python train.py --num_attention_heads=4 --attn_scale=0.177 --bias="none" --tie_word_embeddings=true --init_std_o=0.0 --init_std_up=0.0322 --lr_mult_qkv=0.4 --lr_head=0.00791 --warmup_steps=217 --decay_shape="linear" --final_lr_fraction=0.0 --max_seq_len=512 --train_tokens=107400000
Each number is 128 + 24 x the weight over the matrix's rms, rounded and kept within 0 to 255. Layers, rows and columns count from 0. Numbers have three digits each.

# layer 9 MLP up, 512x128, rms 0.157, rows 472-511, columns 0-63
180127101193162159059140128096145120105118140130084110134131098133139114131123140133131140113121161143103131148131122103150155138134132120134126135143114134122156155117133146149167138132112134
130127108155166156146135109119112162134069059066099117155119168141138113143120119139120133147149124163151151115122117170127157113150117110193109103135150136142147103085131108156147133176140143
099179072151118116097125114130135129100147127108102132113122166139112120130164180106113125149130115096131121099151143112135175194115128128152138079114164129141176161156100121181129115124101185
165106134112130119083164144119136117114144142131107130122077157127190121151138135138107125125143160176127113107115137119164157111159170128127138107136098140137146110143147130141162109083120130
131140105141105113091111115145156081142136132173099107116095127148126122142140114115141124146133129081151119144122122104151119136127163140106130147111106146097141143120131120113108109179099119
140152131168087143112110153152129150119129117107135144145091136143115109110162113082138119139125125083101086032117136138126106158114154101124117142115118182157136151142137130161159136133098145
139125103155117123121131112137141111103090166136074127185104143128189131187161129108128066096152159158095138137115124140107138109159127104125091129141115182136157162124103109164113106158126123
119125100145147144127107123158146103136132129157120104106097120158099112129128095101132154095150135155121129156092111152097141108106116120138149155116141153139138132113152133128148110138109120
109158131165098164113111130138148123150102143106076117141123156108076144110168120128125131092131127124114100117146133132130162153154118110172130151094156171154102118133137168141124112115120158
154102067160138119123163127102125067111131155114101113086141163169147144140094152163133090117166137168118104178102163090114134148187099169117157087102097131143114150118143181093111125107101133
150169165151114104124112128146155117091109102127105140180150146120139119162156146126116148128120137123114162099088125127138112118114088102134088095142173126170104138110110164187086137142131153
162148139143124162136153123162125157158153086134132106133118146161120055164155109127092147155149146125171125100150167102117142134188099120113143138143110172149133117133133102104130089105122104
178143109151102145145156093103119091131143105135076132130112129090104113182169132112124089133135178132110126132070112148136088146132140149121115095125133137113142133119141150113135128139112120
127139114084104128105160172078121101105151118130133105134106138170140140121115111115098095138141134110153124103137161148098120146133131127171146108137171128110144086136156120148123134123127151
154104116086108110142076122146125118170156141129114083169079130141119129133115096117110097143113140150124132102093108147106123146184175138158166123120095148153152131124137151124118083163127161
150117151116106150102141095107140144170130096137106109163117144141137116141134126105134130134132108113110149133140102143096137124119117162140144121141176178130118172116122155111103112164108131
170151125196165130120132138081160125163108144115137128144116140103144099159152117112127117122109141163101116132121116133114120123150186123145117116149096116164135125123108148147146131127126148
118161119119156139168155113113134128142132153112129113134102134123146096166123089089124122113118131121153116117080095142150114116159094139152123116108149134152142103128122130156121075151133128
171188138124114143128123166139115142120144112151092146138118136111098124145104125072118090132141160133099125133154121099101109162094192115165085107108124139133109116083122122151194127153088158
131140093108135143129102113121142114129087139133133115136092162145114127136156137114116104090187145129121125113116178132146178121140124089119125097078131177113125134138126129135162116136114119
171143122163117177084081144101124168114124101141127094131101121148138129156110124120117146129196157110152140122172110132109122115111167140139111147129129164127122156187154130118099107170124160
143110122138122161128154137143144137169111140111120136119135127086074136125157111122114126167145148140127121124138107164151112109113124115146104063153152158115132133137109150142117122121074128
143126168129112158103096135172164097166162108158145080129136144163110084149106161141116159127104151100147119132151083171123115161137150126109139135112098129120134160100119138111112083110123145
127126140136149120161149126150164084107146104113103143136138088106140118110144176127142122134109147137140131106149124138105169150163157123135117079116102122115150124161107117121118081128108183
136131142132103187150137102151125147152166129104156129110138140119148134149132110106141136139139118143140126111106189107159126110135122143123114108077130135160134165134148115156120101112091106
136174123177137123133102149135133093133064139105093120097124122133148112173185108133116084125118120097128145108104139109118141166118167110162101130151132117141113119108132125149146094153104137
175141104150099156126151104090103138142062104106135105115176135144136143143144106129117085136131133171122069106131136101130127118135124108142119137134136133191157143127161120121194081096090113
144137146112163133135147155159135080174110139103118102144095120147118056145131106152126137120153154120103153132132148125135104114133116138126062162125129138164069131131159116153154142106103127
113154135153111132109114138102103112118106104132115127104113120144146140142122102145153154112126121141103127117134125170143181116125111136107110090150127145132136163119161117150128095169108175
155160143150113138138106115137110124116133144141088116106136099143132122100113142155158119156152173146096124148147128157127116133130110152113152107100107146137134160083140136121114134141143110
154174149150143159128154108075108083111094131131139107151131149131141120144140145115130169108119154144076112105108086104121121152142160142104101133087164137134152145100110160096121114087091129
140133133154061120116132153156136109163117092124150120125112199114094116142141120095115123125158134190145101080141128154135129142154147190132164120089123142175101175159097145119154118118143126
122161121156162179118168141142161139129118139117128127125084113129118092131134108155094146115130120161193065114152140154148144137147179140110115139123133134135149143185099117080108080155108110
154138103141094072137122099117153070098150124136100098120126100151157124118147131134125173132111153113130145099141107139121131162138113143114144121148157166140174172159142179124106142153130145
126144122117132157140106148094131129132156116121166114162132123152130080136113114137102161132112100152153128158108114107141121126110118135122107121118112134151148172125145132098116133150130123
125124134154140118104125090162138121084137150145077138110109146141167124110135132145134092136135113110140135103130137091140173134134121135130141134079163149150137189114161116147166113115150136
129133127108144168129099067140128112100143136146139097125141123153133109165126114130141124128159104081116111149113110150158119113156094137127100116126188119122115137137136113158101062129110122
135129104139139123150104175077162129115129150130105101134085154136145118123087118145105112087163114126163125116118138139102148136151120142156165134090114121147165146150131136145112119147157138
113112130116092170137145082152100117151178107127161100137143125127156134128124128154124098141124117154128104151135130138192193160129126126116135128091138123173082154164168115106132097130108151
141173122114144149122123139110168125146111127135087143138147135132122108131127090127114127123141124131120139146075123158142100117127149186166143095122100151114152133101067191173108097148128117